config = dict(
    head_dim=32,
    vocab_size=8192,
    norm_place='pre',
    positions='rope',
    lr_head=0.00817,
    warmup_steps=323,
    decay_shape='linear',
    steps=7032,
)
Each number is 128 + 32 x the weight over its row's rms, rounded and kept within 0 to 255. Layers, rows and columns count from 0. Numbers have three digits each. The size before them is the row's rms in percent of the matrix's.

# layer 5 attention value, 96x96, rms 0.0866, rows 36-95, columns 32-63
105:149127130142174032107150120107113129144123114131097124163173117125104117143119158097073119166129
113:119143139119195067114099113155161125111133076108108074073188174109097126097150089141110135119109
110:085117165127114132170125166104140059126148079133156112113063165098161051098166121137094138165132
107:106108161185131136125114123129111126127126207078151111119118111146129132160089158098160140129131
102:099142061119174147127104140129114134109149133084100119099200146099128138105127095143103169182066
092:166151104102132097135131119121140037131142108149104087131104122126162119071146147045103140108191
109:150139195083105158165112113107104103125101194157154125166118119050148104132139135151142101129145
098:174150129113150133088124113140104169106141074157142094131139193101150069080160093137039136130113
100:140134153149091116107126107085143143117148142077142168102068141190087149159157111062126112137128
090:066134117112229143130106130129152166085070125154076086092181147106138104154136180106096128149112
116:101119193106182113172174124142123069133139131132094112117182102112083116105138152148108131106115
101:117114121107085136096158135145151143129096169157088114128052112113125125112125135122148116088100
107:120148155155134057084092133135119174157130092178067190126112134092127133103117103110103112158161
077:174074119168103175111136165125156109106137144158155138117169110102137114122155140177160125090139
105:068133160098124183133118147179156118127126168162160089081107150153116193093173098067131139081097
104:104092162152131164164164108120123077164131170109168114214139101142157126177119154108123133153137
092:113206081118172099173024136129154110157132137156075124121175086072097174123120150088112053157161
117:127164081142132173155071099099169097100122128100107118107147079091151116080133108186151140175135
111:131131108078063131182163175153147105127129104117117142078118088116112162130137108098126124176133
103:136123104095166089122144160132122125120120231149096176133114144133120173119120164112149150119100
098:150093148199140101129137088151122084137123162186069182116155116104124159142128102107176102169100
109:153163142156101156098144162143128170096152140116114152144082167133128140110133115113065108109194
101:116150176101096137175172168185129146115090144131195096073186193106130112098119127139129119125127
098:120104133216079115103111175140146170175162125147094086072161059150147189118090144095177171097123
110:172098108096126143132156184136086121142141144130125166106151147152114118183091155076098123098121
096:111112135132118144075115086153112165119061072146180119169131131173105068137136135104174149090069
114:119060084105093169140131203138154120183104082121165113104119076162159088195113158152158097103189
103:120124161137134202072168112075146119130158167105090100174165138149140073110122161107087099195112
088:086199127105086137077143126129114153067156078121116096040137172136124106150125130144179134159123
092:124152077152149125138110100147137150117169152137165134122079131123162120179100120139100116123158
100:097116109135126133044107125137135099119135156181144110097103164118130121155139148142126111140038
092:143146152120087119098116095142122083085152125145100134144137149086089080124116097155110110179099
099:101114153125120085159113122118130111135086152110138127118121142113086206159127144207099157125069
101:135087131166119169106118121137146152100117184161094148162045127159146157146112130178104115073041
102:079147161120087149150119110112110179156175169149143114137127175150122135088163159183135157150113
093:133127115147098188129091113153140090113142157144151144070180118145101150148116110038080128107156
087:079083101196085090110094125110149123164131102139127097116083172088136170101141148138128183179138
094:106131082169172125096140180154198115098162128126148060117102109144101131089140127119076117104177
093:177157136121100128093122135155158116136127149162138114139198091102119191148082130115105120159090
089:161095081105128175134101171112118106168111149134138076090124136085120126186132134149193118141202
100:118182105140131167105104140076164157118125138130055128084142123139113185149092125087141162131075
101:095150149164138122158101158110141174113167170132079076085107140147121186111108116194082140111131
093:114143143159154135159106130155116079147121177114148115099172082089115046108136154068160091108175
090:145145154126214159172116183142166114149095120118148101114110161149145194158101108143111139098121
079:154065132094147112151125078161110153148110161107163162125137165153085197078182158124163103155115
095:167094121147115110122154126150145116082128088145096097187139147178108070167111078121180067092139
090:155128113088074118124101128106118216130140143155067100124126177124071135114094110089185119170074
102:156126097170111192127159149127135096157159114228132134126098085133098122118109122046144086153146
092:157097110064128103106171146104155098125091130150095120120115095118132145170083115134139110098152
094:099140145099210114189098101104130136146107124121108156162151110131120130097169146071169172136127
089:140191171144177102098109123115127147110119189089200143133156145117156078123123117093102108203138
084:100132142042105120182158121122099087109131141077152123137124137113111129089164160148099125148061
088:124112121126088156187128098148159146104146104139096102056125092137155078143123166158142203156164
089:119119171171125092106109145132088119135147102039175131119164126116100113082106130164130103105195
085:113140135126154085153161138113119143150139150084128110099171164165103113137139120055194082167114
082:090167097104059094103135099118082175124120108068170108115166128082157064089122119082197135174128
086:166126134130162125138148112166117157127139113126154159121152099140093151132095136120177097122172
095:152060130144147147205148153145137098134129146154176100129112120081155115143137122137171128140126
087:131057121137097110058133092095092162111137123090153140114192133160147193107116183215094194090062
101:172121097125121128085134100163137111174115105080119099149146135099151071113171121095165040083153
# layer 5 attention output (transposed), 96x96, rms 0.0824, rows 36-95, columns 32-63
104:156138117094173070150135125103188110156099167152022135064134144113108141090144060120151196144099
117:142150173116138122193158153115098139109158152153152150119145148100124126082071061114137189115141
110:148132149153169135133134196112168059102143155072158189087170137146189136096141117126046138145124
104:110123101122115089116121112111120163209099137109088110202088091162139206077101118119194121150131
102:195109127106153132153144121161111151196101216105167127117083087130195121124087156131088098094186
100:145102113153193095148103089062187118120165096125076142117107129148192135124191161125134159111113
107:109151093166167108147106122126150102114138157144154121145132084149125148134136146167207066099136
102:118108162149178115195121183162113059139126103149125158069132157085152055138129132092092084129145
102:140146122159134135119171114112108155130093118166107117162199123178136072166179161092140084133106
092:078086153076132110151174116149136154155184101109129155122120146106104108116132129147088178136135
121:125169107130144084114164117078197119135132162120111161100109139130092150127112041097183189129082
099:120120150115084103120112084075124108137171073156099138161111158105117219164143143176203147105137
100:145116137137136125137104159101131097114178176138083149077205116116102094137148137163106134097108
077:114115132142099125178096093136183071094167102117125072169123137132131160110153136147129066098129
110:091181157138117144083133058075140141074109141096178190130166154152093152150098154142154168150131
106:161131106112136109121127097102152115106150184139089102167141054101105185124144134115154200179141
098:089088152120087150140120164082093167185162068154158093168145129194109105118123176163119120062082
111:171087147144137109146097096109103127115123116150213130132100095146193136158111187171112070101161
115:194138092130073169039116140123124109131120181163166148096081141161093091078120099123071139143115
096:100205104101058171156112161111132093105119122159178131143162106126104155104129099152148122141110
097:127112102142099122142162075080128102133169091203182106121095106089104125139111150199120120139104
109:135112148120175131166113121145129118131171123090112150079153166129151154091195105158136200160125
115:113171104153170130108173156169152102132126128108117196099083155131058134111052065101163148156126
102:129162139106071164096139111111100154154168130142138107209108151182069118113074133188124137141100
115:110119076134120137120106128144115100156119150108086112107111120119098090086130042148129122127113
096:080114146115143145174181128186133134092147127124057177144171131069137080105093147052127118121158
118:132071095110081113051078144121147106141137078117093121177101117113097104133129112159067086153126
106:167095161106125183148096101112137074124135175147076066127170123110152134139172113122111123128150
100:180123141149162181128111126153134099140107138066166171150128143136163120099149085133049139118162
087:111090108108127173127132141100133162141109077097088131143087186116130161080128108141158109090141
095:171128122108104142132114156109145133103099118057120099171114097143130159160091157128083169094131
083:173130109093110116117173079077130182176168112129164107109178111165097152133119165090138151163164
101:192137089126094153070104158168130115121086118129192088082092108133124076096091118154088165166142
090:121114085175137137145127106122120127120079113091195111173195135110164135120108181096143124151185
107:168151143160177140094062144129116053089064126106200169146152111146142109105183070089111165130112
086:086130127080116126118140133160110134126114137102137117153092096127181088093089143172131121151100
078:130129145096139156089141137093148178181106139107151098100171089155108090215095147130129069114104
097:142109191144165175171102115150106068117082168080132167110194126082183130090191067085163151129132
099:111154083173169162141121118128141166108120133043199154042054132168175113085100086202149151118160
082:106123194192164150135131148148139161150125125081069109115122094158138165091110119122064079130144
105:166081116130125156092136116182135109126134092031206127133110156147156100130102107195110120110162
112:117084117164168195066120135166147087108047100074225189124105134123171125109151105134140148148144
087:158126120142068119163154169106125165135134098150128150136100042153109196137113118175140138195145
086:091112088128156115119158073147171124057138104082125178165103096141203094125151167122164157111089
068:097183167125119075141127193088130084164094135163051116154122078077118099124135145092125134072167
096:088093127091142115143161068133153143117152133126128092122172144128191162157162190123141131116135
086:160132114137186147120127120140137110099130076050186130114138148153144105107172119186103171123151
108:136092146117125147119109104161127111095069098068168191088133148130181127082180130185093156153152
102:135089086154106124109130078122145180163163095148158097103126091193136129133052179143092067145124
081:119139153130104088121123162091130113140131132159174112175192111138160118163159112117159099133116
085:118102120137112108148146096099179114143139108180071093123094118113045235121154125166132145094106
069:092133128111135112080122121090166134113152110186118091199131142158134113150121214098114150104146
085:136123111134120117050155112127150137137139099079145137173120126157091153144089031146115105100095
084:120155135111149149111091161121154115151126206142062111114072135078118127158099064124152110162095
091:121100083107161076145170123133156166093146141124097082141110105122135118184091116102170140097083
083:133118162109081138143125190139100166189169115193080130123119164146017127138141115156074133141119
083:060150081143106132120127137127106177192170147140123115166065092131111117121051136159146153076082
090:074144138080142123110101099126149142084091112123113147109147101103187116115186056124129153151086
079:123181180129200127175118116145137099124102188140107108135083138094104087160114111078147168104142
111:129132164120106125184154152111094159136173149164032059119148110131072197150086182123136125135163
# layer 5 attention query, 96x96, rms 0.122, rows 64-95, columns 32-63
070:132092155190140161150186173152166073056141139117071102191104156097120100109105184103123102179137
096:149185108117093123122127195073114123123131109148094145159132144156138149141221136156073095097148
096:144145158181134114113137154136128113081156128170097127147192060123098095116068164099117106100119
083:124201123191186070126094175110088110159151136198112130139112143151124150119166108116087092175133
109:135163154224198130132153188111101131115176123147062083132130086107082149141126149147113076163164
090:093074155087154153132100129103142116157096133093167186114114151174203164172109101121135163145138
127:180181095162142103099126106170108068088166125158098055176113089097070130101145147141132118105131
076:125171179168097106122128179095079120122177135162086101123144113130067084188117148120159110123144
113:107108183153119137151133182099123155170102086175153147086102115120148140127111113138108083164143
152:111095171070144163140112131086154162174086103098155151087123193135169123157144125113111133149094
109:133150112110088115130127117172108101085138143117192100088167104177120096147099165133130136153116
092:115125091136150125136100156162087142138149131092142119091107101169146162153162143173111196144169
097:129067133158113133092127106144124129097129104088128086090136099128128132082206115185131166139160
097:144106122166074104124120169157094156129162133145209152087126125102110104122124087161088025187176
087:077089148132133148143119145191106057076088096116210109100103117157141123115097138158098087136186
097:128131122139120179113068214123135148164136148074119076111076076128076123129141131133109135136132
093:101181110131097117119125096133135167127091145092147136142183108108146108079121130165140161098110
109:111160107144135078098127089122135180128196168176120124113162100121123078137137119111137107159102
090:127052129070171158132099118135086125134097130111130137150165188115139139094172143124103108138142
089:157123140103054169108117163142100116086104135180201135088129079123085128097125065128126096150157
086:169075209152100108105139155153126072111101138126105094166121110123131183111083149106182044091139
102:110047175125171085146136129146153060161117109084053143190152165132166175156120160101107146113081
094:078121132099127116192103080135134127133080142123140184158096159122204166076136147113117158067122
097:146175193123104070082098099110142127161079119104136082136127112156132135104121112195183163113112
100:099016206167134176131135180156131123135154083089064134148164097149109165190127186108175130130128
093:090126101073141154145122135160157152109106102056158102090128163181151077111149137176147128141142
095:138171184146136094152109158130174139091098118117129127171078158113130200161113146101130059122093
091:079138104166147149075161046129099116109108179152086094152129130119146098112163103101111093124078
096:143124171149144157116114152122137134143121128118167133149125098103079108152094137083111108159177
083:141089118139151190140100172149141149128118113070162104105098130177108132156115171135069071200141
090:155155078170097093070112191114145110140093150184143151120055092171111043101179088122114130145137
096:138092166147167185100131140145115088143139097121248141051180101114124054116102109121049106170123
# layer 5 attention key, 96x96, rms 0.125, rows 64-95, columns 32-63
072:170137125039148095146115105153105120106135129106197069022176119101148142071098126120114104108121
098:110104133112117118146115111150111111096119171139157099105127047065149148099065146119173087102207
099:152110122160124128121175204160133092122114108161145111129067095157161159153163141101152086090149
078:107144096098105179199110186117118111153081144177067167121117059123071070114173151119155104100116
072:174108155129121082106111130128118122089182143123116168099185144091127093158130123124071124127084
125:113135115149159162131141032115138127141141189117184106139128164093132117118082108118091090075156
100:168090142148142065109098177135062149102181087131103148087136136161115139142161168159154174174101
099:057110153108150190127154100145211114141114177132122109131101098125122126122110108075094078092149
151:054141155118125174130135067116179121123093154129128113165101157098150150122084126110099087117136
106:116143146110119180160171076101167072135072159111154114153150145074110138100069074118103085112143
086:111102095119159070105130222143145151187160090132131102095091067161102108113214169123133141124128
107:090144090091132081128128071117115173135162176143135136134085179161189190097112143154116160130080
104:079127077125134127105144164126163218152194075139130111089073181183150122100165081148131126152100
092:168148161192106194133153118130153172105155136089119118131081131116087121123155173132092126149146
083:119100108188088089175080108183150137161177190159123132068130188104113105063149130177106101125139
098:158158158169118148149179072103097043105162119157114108167151131134130146121101046129193080054133
088:100072110081108081137119229090190115113097081173080136076139123111150107182147133115150105077151
109:072136104102132145130145111085116075066116166158117169123133154096123101145165162147136135136109
086:128096087140137143118129136151150157210133109122126167119098159189167131147117145078126135161045
089:144078157129150153138128172165178246136147097062137102101169118153104126148159103151083131103139
085:141053129171112122134154174168191116134095092140133093067173074122098121090122140102114077128163
104:093153102076112119170147103172083131145135131146168142135148168102144134140076149126143195157099
091:111057086103161068105044172131155189154136108132084126097146135110141123148131159085128130201078
095:115109115118185080054128106096160150158122065117132108121197117071137125093152068184133143097103
100:079140112124071189132172100168105131108122129179158118154164146167156173126056099127130082136141
084:163115135121137072106110132121151138161169127157155130106063179186178125090171104181184114134111
092:155141203132127085103094094115101038126098154129101152127142100136116133112124124142075111152183
089:092135147115134060120147177093191119156138148142117171069123174133112105162168167126087112192131
095:160127160136125194164132098138121008103123141128125136161162122105092090131093064097114113101195
078:155169113151090186129135076113096131152162133158199177155076106146088121100102152174094138158101
092:141186133132132152132141172096081099121170148138106141180119120118080102125135027137167122130183
093:183173076186154184172158107090140114133136197102175145108133160121069073165130087143141078118155
# layer 5 MLP up, 384x96, rms 0.154, rows 0-113, columns 32-63
100:153138171096175183106150051126128153150075115105111181149115147110163164129129082153073111109162
107:185132128091103153121171119137153160152072144138142138119082152123114192181133090157069086117182
111:138142091152172165147155131107125098165162134129150141114125146046098156120106056170140088120068
097:064108139138130100112188112139158116132121125123150124185077085096163129132067095158116103134168
085:062125169148097108149115106065135078117137214150143138143161133074124118142105127165124164110161
109:099144115131066099157118050093147104134107114106163198146126174148141109090121106105181182147144
101:053130184132139058156106063114128107139086134168164101151119156094109127086135120163077125154107
093:136143120147099167106090165111157064144158143106137147170100126105096139102154142113158056116143
090:077136129118123106116143144070187148187163074137091147161107096114082108127124134101132170132122
112:131126118131113113120138102132134140179052108127137183129118188143146101115094125081055099099155
102:106141175133110079081130085088099051117147157093119162138135185116157167154100130151111151157106
110:118108110140140172133102118178175139138089131180153168154118138106136159100168099067068111097104
093:168167124159093114123163124087124112136117124197106123109124122128110172099158114193147128099149
083:200092122070129126155150118080113137163062096158080151111033125139128134108170144223154168185122
115:150113166115092174169142098082145086152119122134119178140036155140135103107088085119145122142135
100:087090156104143085096148141099149083179077131138123110127092093139208140091100131164128084128108
098:097070152103115124156111165104176178142181094174112141191155143104161173142080159125074172133120
114:113126166162135083137112057087156081161142152109146105093130181124125109085110118113145123152123
111:120151114098181099089142109129136135079116164097099188146146173087167209104126119124141156204121
101:114162137130123137167140148089152144096085114126134179105129123053129129135115165111121143128162
103:100086173104109126176194113096131133202053143133115137110133122111180133151091097133112170114107
108:094100129153099101105182177121127076118091163104123089111061139066132121142141156196163106138153
106:086120153123140124102191126148145149119165183142121137128078156087155141099109136135080127043127
092:095164129135104066133177136135142088170076098147121102131117132125163134122162144096137094154112
079:104109157111089161105134135113187089089143125116097089130090147121145145142177104169149122148095
107:113147185132173132103133112135163098190151143105155137087147153113124085058119093133137089139181
104:134146200091200088209161113127130106162128124139180137132107146140138108151106125128073172100056
100:129112163122186136151180073100144113157130126143151180124094113126133126076128132070117151107152
109:127134098122120088097155134108158157152132153141198120146144111109201077074160080141071097132137
098:098119170091091094153142088122142138116107154139056133189171176113154143123143146065124059077119
098:126126123141115078118144096064183103127101122186150156187108126151128182075100117166115197142139
110:157124133112148064129141124105159081177090075141089173137070125101104168112145143168107171162103
101:073141105128117132122152113139140139145188147132128154125101116121188092099096114109168176102096
096:180126140102106148153111162060162120154140162144108166153098132110156115135127082153121120119163
086:147130152081153113110131181107101083088135093196137095166122111105162119147141128100111144152162
123:109057088088158153140170065121130075124128099169113100155145136139109150120138103149094108138142
120:139079161093123117202149137084091123143121101144128144070149149135160175109084143175142164144120
100:106140104140166087163132095078150131184123129112141142174096144065118152108149143125093075138089
090:105141125085140145163136087117193114150102139109104117144098125118103173079163130220103110118173
106:136152106081115131136095102133106143134078175133116153106124195133121109087151087150157135167134
102:086141116127141077178086098120117139118098113127139180076131198141116149094044152149121128112130
094:086116153182201080151160134063182178150129154130122097114104136123103106092108092130105132118069
088:138085117134173091093185165138169100133143109109163172167144193105111206059128122140131114141115
106:112093168133171099127106101117149153117109155153140076121096130152117192129163095141092068119094
107:095131160080134107140118143118122119157139178171090150168095157110208180094134122146156120133093
095:120081115088144092164128106097131165123128101162150094090091165140141195102168140110086162095108
101:121147151147145075090115111094107078110100130189130155128130145147157118134135085131124125100119
114:126057150154111104122121125121160139134110107120103137043127160111175144146098116120154163125138
098:049082186117150077128153112138143109145080159121152173165152182140127161138074166156122175073109
099:111127109122104163137198148077185100121087090143089176130093088126105191117107107101096100141124
097:168065156108153126096119156131183160186138127171116097103153089103146108098166118132057074109098
100:088138168137101093084139085135099106188112139106117188139071127094115134136092095131122136184124
100:090131109087172076128112137122127095127099105151192134170075142106171165136092110136145113164154
087:188161133133128175104166067056112080184105083153143148094112104072144093098165106120119197112138
117:112129163075127098164196102079139138133109115130155145126117116113129125072085111088129118164139
090:124104100112052128143090114146103149096134095124146154117129104082162150160156087123131156130181
103:153140125102167118226198150057122112126103164115168118103143119120150191139134097129105142091152
106:072168140091099122131132065103110116140099117132191189099095187150145144134120104157129167132103
086:118132093202200118123126100141181145154114039155132113128135117091150088140167116154156102136142
089:117183100145168100088075106084109091174118120136216084121143173126174155106129113173082118110151
092:134102143170127159134157092126155100098097112137139183117127096097159143148121060179216131148124
110:100141181088135066158113136126140074130143149137166096128164136113121108109093088102156097156103
101:104149148117153126155160140085107062177118136083129126097100107174100117096118154142098093138139
076:133107162055158126160090115101191123185116144149109151103081147109180106134116081112106093118144
117:108095089140156111177114094089166155118120130107225139078156118088164173110114085151141106142116
080:107175125117159075139138136171172091155149155195156079105109155078161133106115118101097138111115
089:102094161142155169166103071141129064139058114151107158098159154079103101097068181135186144122128
116:114129105137176151181178130069086136166132153116191187126133087051140118129155080153117149110128
108:139059082158159120054149125102163140149075115170163125113115166107143165115127124120143117144093
111:118120113104117144108160087089105107192071158145191147127140080085173109143122118126144094136185
099:173107131116138150099204074143174105120085091115174114108175164145157122142176129137168144139079
074:130084156073156129099128134126213138171084147186131169147104112074131103094105110154126133101152
088:088139132113110140144095122059169071145094117149121127154097137142128123123118083137141157160114
111:153105171116121179164110145128142125204096174147095157115080132136163094153105132155125101118161
095:114124132182114062156107148134124070216094143182161150167141109103132162148068118123109143102129
120:082077143135167146134118107132127134159114088133183136099120141111123127115101139100087175081144
101:133116131055129090141109166108168148180103166188119107153120163144138169063137117100113140118071
104:069135146117096061117170132043148138097089082127153123095094169128169167134132078134143059132133
102:102103119094151080173101107117138152157124120158137143141153133154132180051140135119093133137119
105:151136159119139093064093117099130148114101135103151152130098165162108143130127164198104160101092
109:068137135128146090205135157088121108120130158159143174089145161077166122118118160114139139146136
091:116154072122141154150110065095192148111097132151116147162100109132116124155140146168118117107130
087:133106093103125076197148135148113150195107171123118171077124136094129188165028080123137120092112
101:125093160108094157210150146137113136140123138155122174109183177093121101097105118146067107155128
084:121138124117158112161188107115123075107090126134138158205079113060158125084090112128139146132155
092:048115134117156111148074122124147188174127118149137155127089150158142179162122112104068186098073
102:116141195124103138134099125089130125127053122151129137146101097199147160101120042164068142199161
086:101115187166194124106160139054157120152112121153196104107087116072104089111156079125154057154153
111:112150173115157121129142118043142101161142181146109130159112116076116122147146140132077125159150
100:080128091095174142112133153139162109125146147131184164105134152107133170105101146128155128156129
086:081070145087093150163114060050133131136105089165143141115114123104122162123107096149149143093096
086:107098116084015124151148137084188115107165132169106145126114125160115063107147131119140105072147
105:097103145176161132106139116083154149147127089128132126086129107147239112074105139131096151126059
110:134168142071104138126172067123129121166067153177143162098138098115103125064137058157120117131140
102:197150213102107128164094128151096148143124148116172168130102168143120177146082102115046171144105
100:046084184158129163148194143145147074139135111115107130090140112140208138076082151164149103092141
086:119138156051130097122205099088151150086106147142181076123136110141130169131110094137110086170165
093:170112166078187156107136080107184129125064052161106107097109100090124103097102129167057157171124
088:129185176081073146121153088132155155099076125177123140162158158070109165094109139136118140130112
109:147118183124109167168151147094177150149114089139167135094097125106141103083097147167106159120122
105:139087115094086092134142046119129063119121073168130148124101152122173169064137069166124179169131
105:090161115124185077165083115020140110145155080146136144127093143118128106138130131200128158116106
103:145093171126206166123176172145138091145138138125166150133148168120146108144112065131120129188113
098:192111148091121182094131104132185123176123106125119128136107170072088135153138158132142129172176
109:095083071134151115142136107136135102159090080135184120106125133108102103131076142143139084106169
109:145096159100106168101161170115149146091113131103109119053158152106177087170134117219168161092123
098:134086097090130109124104126108097144163142086094178150131116115133161114149084135130121090166105
117:090083104127121154159169085066118089149123130127187151124104112175173090106139129148158112166178
115:141122102102140096116174139069132076149121136191105149086072089179149155154149134125090141095164
100:156143102161123141068135128125140092146070150191127158143130124181108138101131101124163092197137
105:107124132100136072158095121135150177125077078136169144070154154105196129111081066131141161079150
097:107141100113166129137088151109114089159153080157163205088105214127112149134094124124080102166099
087:115111115132097100144154167139147096083117095183141172110060152109204153160124133067189110100107
087:105072148066169140155099110130121157102089148152116165148095149112113175155117090121124156081101
# layer 5 MLP down (transposed), 384x96, rms 0.115, rows 0-112, columns 32-63
101:112135146175078060150153161084189155084097074165107156106129071153057069157130172130151133138059
097:115145092197148096135142162079139081216164090106125112170092168168140061197143103131167137119140
121:111080144139122149102101084098128129086144159130141163140141099134116141128083126139159164113152
096:124145176095157100048103153130161132116099148139091127131199158111110172119133208125131079088110
077:163115085105140123138100159141166161136133077102098156121055131142108174090161086105112112135124
093:144115138096109132064136107130110085079125183176115120046152090093141165144230143159106110189127
091:137121121143197116067087146126144135136084129108099108135168141177074082095127159154113124131094
089:138143079143174138132047096153104126106121145114177104113122112147146127129143157120133143213132
097:147147108107123155142096114174061093129097156101134134095185121141163122107146162143101074172135
109:138121160149119157157155124097133162076151088196118104133111131155068135180154105062104155120138
106:123116034122150157159114184168140144102118119102106091143131108150114121103130123136170085086103
111:141100142167089132116126092094088123079116169125113142160141098126157179108141141150103149088110
094:174131053097182157112110100127084189089149137121163103103152119137199049114197113137101149117128
086:065153064148101186121145136164124126099141138120134154154164140118140129145117176094139063073113
114:146174160121147115123092096100138119220142127120179094128149110093126158113158106118135108125156
108:149099149137079129109164117129163110107104136083155132168151098078180110190113141083139060114150
094:179161141113126128125117044151113128155117115108115135117134152157136131112093086140112063067148
098:150153122107151104132113126106179064095152145153119113081133137121125141059083102171099162078192
114:078118100073162098126136161167156125158091100126098175129175162147088107167113134138210090114123
094:150163113122113155116087099147129182153076131151120068152108112114119116122104175110108140146168
107:102109128105066134178147119134143185105111146144120163172067110087124135121128135174132108095110
109:119117161091105068158138121146157111107108180113177137132124118077117129105081102137152146136150
099:183093147139160136183084182143092112051087134158144113121136167124146117060064096118119106129112
102:122090113105134181157135151129142121092167150126140182154147150129122052157087145106172125081145
085:154151155133133107137116106169078109122096112136147174143161107123119119119124122134104152095185
109:156080093173133128169146162143147180133081106147098078140112157137098108070166121095151069093145
089:144131096120094106107069161076087149109117161095131143121116117148113139135048109153193094121149
085:128072068168077104089092115140071098094102077186064176142182130170164137163194132118158127117101
102:144100115166131205175145093178084161141119106133076132122170184130142177183055123145167104174153
091:167129117133134109144116084138087157155115138135175091110162161115104141127131075129128100149167
096:152121109106138145073053107155166131147168127099155101140123119159121136117146118184135102122079
110:093107161169096127116154150076153142054136169155071149130157130155159107188049172132178090108146
088:121087165099164049117090171153085130138158182133177152130149149086073062119114179178102147125170
096:095145164157163174126113136196153139081146178149114114102103081137131093115118150062134113153080
084:099085156153108117127134125164149130117109172094116133060161146147100116099120100092145137130154
123:123154150166115089137111124176133088130076107163102113104178105100138208155106127155166102137191
123:135144109131116100145068095124140162163154141137148142154093136095142223072108112158148106129132
094:163079130155084112172103104110084107159107115131147148135083167176102123159095082119169139195137
079:169111147158131122154100140162104134145120168128133050156154113112110136199080147148120115181141
100:147187138085104097101112127096105171148172121144108098117122086102090120061097094148065114102191
101:185095172144073198062154082108102140132155137103095132177112118137154097112149108087084108134127
086:143079065139043182123186137143113131101131088125142137154125128139186141150113140180137100165091
092:095111108138078060136074125117115196091142100133134088130175106174105087163147088146108137132158
105:158108066102162112109087071106155130151055099148178139131144138137106188170124141140144152107108
109:110119160149163123115179063131152110110146122133165160057140121156141096127139113130112097092137
091:120115085125092149134155154101088098159108169108148157117180105133132132174042111185205133156129
095:134162160139137170162154115138113136091171102134098189113125136159083137110123158088132120144091
132:124054150143145106122163122182169128118137101087113155119194093125152159138135098090159118129130
093:140171081134091152114092134127106125139110110100070097098140076189114120095226209122095137152149
090:163153103128111110086065131182145157161152126145183070118128120175138096124065130114108100112136
097:149158145149125169133112134115118149081135228141144183109042112156162142160157122095136170130123
093:117100162167091139119135092164094165105158141122089063163168105082131115146130140030120103132152
099:159127116123062144132113117113163134150209144135135133124120096135096096144149023099116118111170
083:082106094160115097135053140137130131084196137135156113185134134138184151135187165112159133175099
113:106146129124124152132155105105157097118080160189108147183177096057173162118061101171177089100165
098:136138129145139151117117139126155124103105105103120150086138149193152134131101138137137103092117
107:151123103111120127151129149117106136169165164122089099126127217115103156147064110180175127127092
099:083116156103114153084116147062149085084165172160109143086130139117124160117197132131131089200142
086:146135122104117170110090129136070080120103170110183203088098150215123157138131136065104153148153
089:123036140103101136140177128161117164103138164133054181104112060154148087111071115113153131147123
094:197101127179098112125107097143126099113114127172143127150148137152110095138159185071074119124125
106:082122168161129094072081159123154099140126118157122066106113114148160136145151139126192148096104
097:160111085113168138138134199137124163102094176125107128137082159119188098152089049056123134195095
101:145097134100131122145110078104167119178103091145161113123113153115139145114089096131096129138129
125:134120163091147160193191140114153110097111150162103110139143088117146142124127147116128096102093
084:135083155158168183129152152099102161119134131154105161150091118143129167202090168128112040139104
090:169160106169143097100124082146110146117169126129114076096097079112132168095199100146171131151154
114:129200159142097152151137135126132161131118109124140103122108139129107126106149134070118178099095
106:119128074083186108125166135100136106160164095165116141115111187117149127182071135141163098129130
110:139151075136104077145109108089078172150126146100145121114176161189172173100094149166152125114162
096:093161124104155081113081112172129130105163126133221119132080121104109096190100154136089161082079
119:078085152105137124139135095105186112181106116173162159119094156118181145087067078161138119116128
096:097155081174087080131125120167124119119156084141088125130120109122162161132104151066132144113136
101:167111143093161117072152178084103086111143188093093109130115104113144091081116140145191091172127
105:168134132130144138091106076140106148075161144086156134123106147118120079131129126217096135157097
121:135077173114116143141163081137136161140120154148100173129165114108086153143113129130105181142060
094:132133161215132174116196125095095126137140109074070125103093087175091128124104158112156146127148
094:144103131086096106117124158125155129116090162135129158102150166143134104157091140124187137104138
106:155103173118155148068111075128189101084143131170184179150146146137089109083108118148098113125122
093:131172152134118114151143115137116089086137129126091116135141168091134124097088105060207130125110
118:102201107083174102086167141151118144137176158134191116112123130117138085177095124149143135110150
093:152101213161097093132099123082071093158173167131129116111121110087200112062119091121142183131125
098:123119145153159167034120157104173121065201095135122095149103149139109117109170150193096150168078
113:122131142072119171106104091139176189151149121112117084080137119056196176073078100189099129136100
108:084130115135092158100069147115155164168145141178122061070132153144093157156151156089110120100117
082:156141089081131143128150187165111116068120123108059112157151089091132099149100159165173093135144
092:122133163156168101145132077120147127060180151096154077188116073131156174160047101104055146139097
101:080141138082131113158160171155145086145112117080106122186171121146085111133121152122107108120122
093:143152160162092103122113148140107114142099140141119124100099091205092161093150129129120142176183
102:181100123121148077119105093136119122148149119198103108125149136162114099137134084143065123134129
098:148151118134126170160089175141124139050066174132136102055086101148142103099142133106121150126176
085:148132164145158133141131102175112153132095133131162097136155097114171161144160082054107164143124
116:176114072094138104091083108097136154131135155174128086148107112095080117100123075165143118137099
114:168098133151134125088086119118114125186134138098166078179079128163129163121139091081144084207132
093:111145149109120131154086189121103133124178126080151147111091147156099178133071132130063176135091
117:189126077113114098132117127101106147128097115171120156152076095155144094131154182172084115125095
088:088162120170118106121144196152135138139130155077083123152114144161131162109061171111113145080138
103:110149128148095096119120159174160187078127164145134165106151110105077152150089112097171115056130
084:156070091164151170105149158129111108140147108155095104109128070153147170177157090085120154100215
120:153120122175094141146142052122165154175062114129050181121111156124139120138099176132134130117088
104:129155146111131154071138084137117118108145165125140130049134129120148178099223121172052110189139
114:180091152135050148108157108132109105141100182092126122125163099121152152105130097106119156173112
104:104125112102098172082112145117102122118140199127182110141086096082155157150149116105157084146129
101:102146080142093181178107134095110121112177147145146151144101137134130118106145108117079213189128
092:120158104135104135102160100096153124122116099169127148177172141131159137107108088148151128084134
110:167173151061106124135150129119099165161081127093136131110137086147117121126113198118104172183115
092:127188173137122135096126137043224099133106148117119121103148103139102139141191138180171129075097
115:166127161136129113062129153192142160125123147147105175109096121161145092137220097086073123120112
112:133119108116112199121062120136146181121198123135119145172144160114210166137174076108152172153122
098:126116132098126138170131126114102152124167090087191157174135150124106050161077105159104161134155
120:117125156100177092154129115117168114142138098112129152067158092198115134152103106110130192134093
093:133117155153102161114135124149141177095115137118064094186158121139121130137104097115108137126147
087:132124129060169181124060148145131150116142120117125117159168141172107156084124119156088151174138